python train.py --hidden_size=320 --head_dim=64 --bias="all" --init_std_up=0.0261 --init_std_down=0.00292 --beta1=0.95 --weight_decay=0.033 --decay_fraction=0.454 --batch_tokens=65536 --max_seq_len=512 --max_steps=8825 --dataset="wikipedia_en"
Each number is 500 + 25 x the weight over its row's rms, rounded and kept within 0 to 999. Layers, rows and columns count from 0. Numbers have three digits each. The size before them is the row's rms in percent of the matrix's.

# up: layer 7 MLP up, 1280x320, rms 0.128, rows 1017-1054, columns 0-79
# down: layer 7 MLP down (transposed), 1280x320, rms 0.118, rows 1017-1054, columns 0-79
up1017 136:486454503534486544507525465511474490488484490475519491514540509500511505503504468481464534443526506472459521506505486481462496499516476540492527546492540525480528514511534505486506429516513498470467509484491463477501484458501446540503561485
down1017 130:522493488501514473509499542451528483486539513484505509513487458475463475519513505489475470528490486486526457456464474516478496522520517428439486502518477515500484471477495494457523479533545546479540406513474499442526508513531497533516550516
up1018 150:521468463501513517536502464517504494492519503528534510478516480486471459504551526492487500476509470517480482494471523487514499491529497495491493562472532493485511497532536540543472509533504479453449510511502456498485529522511520507480477531
down1018 146:488470491448472491478458546548508520513476513462467524493502488482521533522504457503506453507517456477503521520501507472499503435488490506540526498536514570467495490512502465482523502487491446522481473493501514502473451485507485519490465519
up1019 031:485489525490503535474530502525449492534499514498474511478514523530478542515501483476473487490523538499503539528485469508514486503521502455535492526484522456563466461485484515521464425466497518492473563492455498541520506561513488510516522488
down1019 032:506469498497530447507533560498520490498524484494475457495522499447519489507515425500463505491453522478537500498488517485517498467460498506505496502511500480530499490504509483479498584524539521511516446507572513504516530502470502486520491483
up1020 113:506510463527475481540521474510486473511536499456499489490570522481467521499500493464540508501495474505453524482502494489490477507536547523512486496497477481472561526540507500492484467501548552495475506503486470504508483530488463523479503487
down1020 115:528484457500534511475492484501450495517517524501482458494481480465504537532499477516510482495489471449504507523487507466511475467491479497505463478508488488500488500493469503498523511495447503478488364525525526511497509519498498485522513483
up1021 122:518523482464517493545491501495481485490511533481515524498511492468492563492508512469494490497465543497517484515514512473503545538474495471530496512524483482494481483522537466479487482481500498497496506522490493543496447501480497468503525518
down1021 121:487494510490496491532522527499475493512511490492508470521496485520544547524482504424474482472512514512534516536462490505491544491507499465527492488471484529502479519484460506524503499513486515487488264552532469501517506519525472507505480531
up1022 023:477509502509508504464477479516463544505475514488532519483523500475498522467527507472511516534463470512495501539517452494552525537545485506517489483477497535481545455499488492462490465496525506509478553503437432519499524536500468495511500502
down1022 018:489483501478504470513516477468520496464523483513498520477487506496523475543489464487504538538495480477495503512443484458490444496496498549467514502497433456498481486471505486490465530530519469517507421531590491489498480514504511461497501548
up1023 137:535473472491485486505502531494478481520529521523490508508500483465494515531504479517484458443503536482520491528497458463490486524517493475503567445486506498520463489451496486480508514451546525483543512457463533441487480492526440496467481460
down1023 142:468523523493540488500502476484514515503505488492490507470522454426479506465462473534514522516525520502519512483537467482542481480454526470461539453486528495502511467521471525526502570514488512540498467522500505459490486495528533515491523471
up1024 113:519463520511521497505477493483517511497492537485506509508499503504505555509502507497514497461528486519498533502464529510515477530479485480516528461480496511474515491526465494463510494489519520502508510491490511517511500521503491452504486510
down1024 111:486492499467554510446493490459469504508482503521534494490493525527544494501510480519519555478507509498498485516496479458510443488520487499464507524502478491538499489530493506487503519489546534524497397486522497502514501560502486497479506508
up1025 107:495513483505537498564533542469442507525518542489491542505487464520541528505527507479498537512487481485520486515520509500511519477527513491517512507506486503482520486486479460496498472519478526475455503528481482524495489497521476496504420462
down1025 106:490506503480482497467512485532512494527472530509452472484518517482489502536558516477554460464495506439486489497471498509501521493537514505493512523491488472557547503549512502504493496500499521515482389505537531503496487483480522513533527504
up1026 033:477504467545493535491514513499496490517499565489515524487506543503494488488491464451534478449484477499531499548514504524586468499508495517503505506501528514451508460468515475547450449491547530476471549463463528483502504526469499510458508521
down1026 033:543496499458518514498477526492501476487461465506458396525507470519511512516522515504473487502481529500515519496542540485493472476530542517526502485519480462486495504533477486501545541513522500478555449490534503495504525457508499485480504486
up1027 026:490539475472434525485474530541512525553478494493520539541528549474481507486512498493510477490505513514493522524513517505541542485503504487451510512485502498507530522490551510489473423559497497489482550522495498511518499503510526514505490493
down1027 028:525493469495521506534507492491487482507463477487446491444469519489490485511489503504520473482543489490488472526489523514523470494534518455503516502510505479502545528519496548499539510520480550502514456498497519498517504535464476449515503527
up1028 124:484513482463493504536502512508492507489469545507484466527486500476534518488459503496484547496511519536459545533507519494509505516528490529505473553489544481522512475529471504445475470518522526508531510485465491506497517489489522476485483498
down1028 127:471502511495490489497515502512520523496502487539504486487483531550496528490490507503489512502493475492467488509508480489486510497514474504464486494488488507484493520478520470507524484508529536489505479505542488507541457454532542560532514420
up1029 121:480503512470520532501467552512496522498486479490449488521502501470484517532525505492497517518508479499488501502490490527536546478497506432499523498515487463486493522502492501515497510483453519487514507482476519464561497510492526465493512504
down1029 116:522476485526538517457549483491499534495526490481519478521480511516500466486523519551478508481543507483456538471478513506446434501475487498491474519479483488514472492470507505488520520503486526488512423466519459490511513501528480465517482491
up1030 121:523508489517487510532463502458478491483489510508506501499496526499491526519520501525528539512492493464509500515485488489528490487488500516490489522479532503511498510498503515459480505446492516533508505532487497470448497496489473485528518520
down1030 116:524512464487524512493510490500510489475450528525488517538542539544534486484520499538463483470488511515465480477486472513509470484516546473498516516438497492431550487491477510508472489487532507498454451510508490521523479541482525487512538505
up1031 109:477491487478501490553499544462481483523475493476490492505482515493496490453515496524497497483482485461487513489524556536529527495551534490499498505474528490489490470482463527487473458471492505477516504486477498458500496497511481507495556473
down1031 093:517470501503523491542537484516557504514502511517516488523551483500472509464461472531508497533504501553528476505483484498505489479523528509527534520490517481530511493483500508533548498468517522528459425488504509482504496511491520496484499506
up1032 116:460473435493531517498485489470484521532510523471500525525521499504511508504482481455461454447507503445502537521490479490487495493537484480533490537503496513511500493485498489482490442496482510493492506535484514480518505496464475481523517544
down1032 120:522506522486464502509515553463491472503506525467459551509498531471495501476491536464537504532486523512511520491513505489490497516474498492503466488527460478531443499513460518505496555494494518533460304529531481526502495473531502513517522455
up1033 137:484524489518465547494479569524456483528455559495502517482553494490510487511480486488525507512493501484496483491494493476519523520453452496516520480487489515458540467484488507507496496503510508538521509497510476496479493481552475496434492468
down1033 141:501510485520499465535516517514447494497501485494490488471512556447542473492516523514485505501497476501520486494506566487497492475496486472522500511513508524495506521508526508462493514524538462530516338528527538476487480518510526513497493500
up1034 143:501473482518478502513483492531471533506495512481538464487526472486486464508510481466488477533529522481505478510510516495497448517549549507468521519473514481493511554514507514497457472479526509517469512514491525529496538522448515498533513471
down1034 140:502494476477507422505507516504513487510511483516449459462445469501505533489517497496467469512497505505524542526498436566492513456511506508444490520513501468473518506521532503479493497476485487523513463502484481502479498507512478461521491467
up1035 129:513512492502488493472521487516540512484485511450531458494511511515526510459505494491495490512518529511528535514476463491498500532467503466573477475499512514502514515509472493533521423506506495528524509485495492478553536473526484477554561500
down1035 132:488531451528490564503506514540503518418500504510552517476490451487481503479500518497457472489535542504451525507521498455509478491516494456541496517501518482486487519519500535480482519521476495507542416500494519500530516469516515498524525488
up1036 027:464522486496490500472484490514500507523499526517476510466529509499483480528531494507517507470491504499526502582521515503512480501485512466531527529475529501499487521464466528568488499508501505506521559488466493489537508490506481506511502506
down1036 031:521484495522543463475526519497584491486471512476498507513504468467501517476544463478493517497483504509484495492491498489466513438479487490436494492502562481559492476493517496538471503499539506448475445491483501486534498486541505518518477487
up1037 029:531527484519492535502505529507448531511433545498480479510528494485461520453516492495513509465515514484490514515484528485528528490513512500503550524488530515491538482486538486514468503521492466506501552503497468528480486527517518506524542512
down1037 034:498503487471517532484516500515493527458550502572503508513473534541490493448488466546477501494510494480491535430528525484484536510464461526519501490470424511471501498499468499524521475487496451500503469505520494521505479476474507505488523441
up1038 128:527499453514477528530494518459479512512514505479515457490520499468508519461469453473470453513514500505474474489494509536505482474555492466509497507445506544523480505492496552474494523486560538494500508542442520495480489518483450490495502497
down1038 124:487518491481538500502511491495497519511454478485490490489498508468473532480444511515510509485497478504497484532492513522508476468470494497488447495505544530522456489487488528460501556534550505478506483499509546507529483506472460533524536483
up1039 022:502509495528497497528492505463493478476519512459485443497524519480497514483524452457465523430505540527484519568488458506538517475467504490489561469465493486501537538504527484523485478521512506501458541530461486502472507489526478517494503441
down1039 021:533505524508442478528522509523490492520514521513476483499486551461490477524538476479485537506462435530491511498543508495513524498500520460490464512480495459477517518507503462497516525543531508480500444480514541489505483488524540516498494503
up1040 039:528515465543530490505461490483507508534458528456506478536517486498490511524517488472519530506496528535521466493539518510522499538479521520535539516488503528505501518540522486497464475466506492513491544508472508461484512501507487498543532505
down1040 038:501469521476512476475471474541519474525482459487486533513491531523492502469497574495536512539519496528507469474498516525519517478500527478508446469523524499524523455494526473483490502538508497512506455472527500496493495546491520581526516515
up1041 113:491516467492458508518440490505560474503477504509510478512496515504535481516490479527529486480500475488537527520516522469462515508496471507517514533511483468489560513535546541470467452532512521504508508529489509494491509492492488529511503549
down1041 121:467476478489491484490534515473494493501537493506528525474504509494522510516469481491493536477519537499457504529509490474458525497483487553481521516504452498514471540486510512472488473521491496518487415510478511481486490475505532507507477511
up1042 131:479467479441485469492497498464506468487524511525468520517505527539530469480489505483467536484470528519474495504527479505529470523521492493527509460544464513508534490491501480537415490519545521511474512536477469482497508478482512512511522511
down1042 136:485522537528528507523474472475533489444481477544524481487512493524490477525462497537488453535512535446504529522528498506494475511444494525519512470429504540479477528546508506515502461506497512509488414500518501475499502516511484499489456483
up1043 027:452556501502468526511449523509504506506504549502481482509491490500506507472506494515467461473491476493513518548484471492520533489501526489500496460505459446511522545517485529522478468497462486532514554543455478502502471494527471550512456468
down1043 028:497517510511471493515528457468506482501533485498501578514489473514463481518503501511492550529480513502474515471501505469499479480454521530461546501462488493504468481476563494479518496528482495517510423468521523461479512512529520506473503472
up1044 118:500510497473543524537493505518459494534487523447474510475431495502513488509535511474462472469500503491503448506503517543501514490526521506525480511486510499500509470507494512496521475519507476522521507533462494515444485532502527509478481494
down1044 123:498517520535439539508538525508486436485485509508494541518482496481511482461505479451522509502515504494482555452502480534494503507494518525501537538491516530490476471494497478440484487476502521503526481449538521449502547542476511510492538479
up1045 031:519518497520479496498514546488483514542478529522493484498558494462498517481545502504503492520511541463484493506496486535524505508491488476498494527501493517530541504536499479495478487479473515502476556483466514492482513508513487486464488502
down1045 033:525487507571495505496503551466508514504547528447530514494494495522471491499512558530510496502479486501525450478454469505489493480511474465475497518519483544500509485514507482500515539534480536496450496505496468540520496455458519513521511549
up1046 119:516464504497483475486478457518467488534492529508547489475490541458514509520521493492486519500488508494509533528514469484506498480494502467533477452513508507501529543474484474557500466478545489463491506509514528472448544471484507502419516461
down1046 126:516524494488509517523481459539498504514546482523529516488455498489503526502496509535481490517457472504503498514500526489479472514509504492550480488526487507490494483478500531545528467513503475503519256510526512505537483503471525477475492478
up1047 023:495464450487502483513515513511499521508505543469480481559507548470503481480458516516501486503520495511492481521502507463535473494523524468556503511519493485488572492496522490499479490468499537492470598528492514528494499498500508553506495526
down1047 025:512519466482497502494499501481486501507503493518541484528517442516478471510498498492528485492545508490509527490474499494464527497469442504483520477494520512498483462517482510511537510495495551497479482474527439544524484460481452502483524507
up1048 022:518519521513515517513556546521513538505492538463446477521521535490499501533499481463504518513504453487507502526501507558495524483509491500523546499489496488509511519519489536502492476508471493524466534487438430525500454494503506482465510484
down1048 017:469489537505490505574496495534497489488497469454511519492481489507571541508539517539483547513513524519511499491493517488465491484457508504511510473532492484528475477501524523499511496492490539499491437498566500501530518534507537473488521502
up1049 021:488506481520497473558490465521450523524476513483460529471490506501525503489532464483493512466555513466507483519495509527544475487553497483519489528495515490483515494487511468506453447516486466482487552540478447557510535463507499466502506509
down1049 015:508506503490467489482503478488496490506482550494516502489519508304479520500468518430512504510512491501517526564498493502494527493506512516467515478506517526479490529485464467496492504502495547472505470511538482526454483520525523477499525504
up1050 115:521495457533504493532466475481510493513461577500491497476543501466514503518466499473500470514536492452462539527477479485488500489566488467547505496505434489491491491481528524494497474471512466482497505543459509489527468483541485503504522487
down1050 109:508498518514506489511494487479481494541467534531476506520530508498521490505487516474489457534480490525472510521498488504542537484494478494513473538478456496544484520496523454529485546489515522465478400511497481517522508474484481522527503466
up1051 110:461551500534503524536526537514490501509452490515499473533510465539502495486519441487506528495500526489508466502504526500476508516580514509485476493532538496504560535528479496473521437482497523483500506507474485472472461490517476545541422487
down1051 102:527512458481475515514508524521528504484537477458486510496494488489471501516481511500494538477449527483525506471500519493482491521501519487489490499512558515472530528497489497468509488510496464511498400507524512470471525513480509483533494492
up1052 140:507512454534515472466492488476479523496478534496524478507513514494476502438512480473482553445498524514493493470482532519546501507439513497497459455517468501500523468514508503525506486516502495521506509511527475478519504501517565487510476495
down1052 136:515498523539513450497458490509480495496472491498491491490464472469535448462517474499470505540489497483515508474477491515507503509554464508500458492523503463516498539486561512517475500498493517522554451453488494475473550488478482552495514542
up1053 022:454474485517515538543490513463485504511472531472498499481574473466466483499480509485534518438528517504500530537558506474509485497531470437540533506496484498474491518564485505465470450513496505486484558517473511530459527513498448514516516522
down1053 016:506527495491577464520513513531476508472475476491490506466517487520515497498559509524493485498444501484549471522479497470480537497471527479478486505500495492568464428480530495521515500511490527518512422495525457499509513484509532493545479477
up1054 132:524465476484479475468497527490500520492513530528507510517500491496509458487461523481466513516462494478485494533501540486517538476557480500493447519502527514527521480502490440499481472522472543488479506508471521514483524503491508518482531527
down1054 129:523494482543472506517481496492485544471505501470497532475515510524511478494505508490491484484468499470430500493484524445471515535466537488500481503540517512460494539522489515535519522506531561495509502473517524464540538526484507530532491491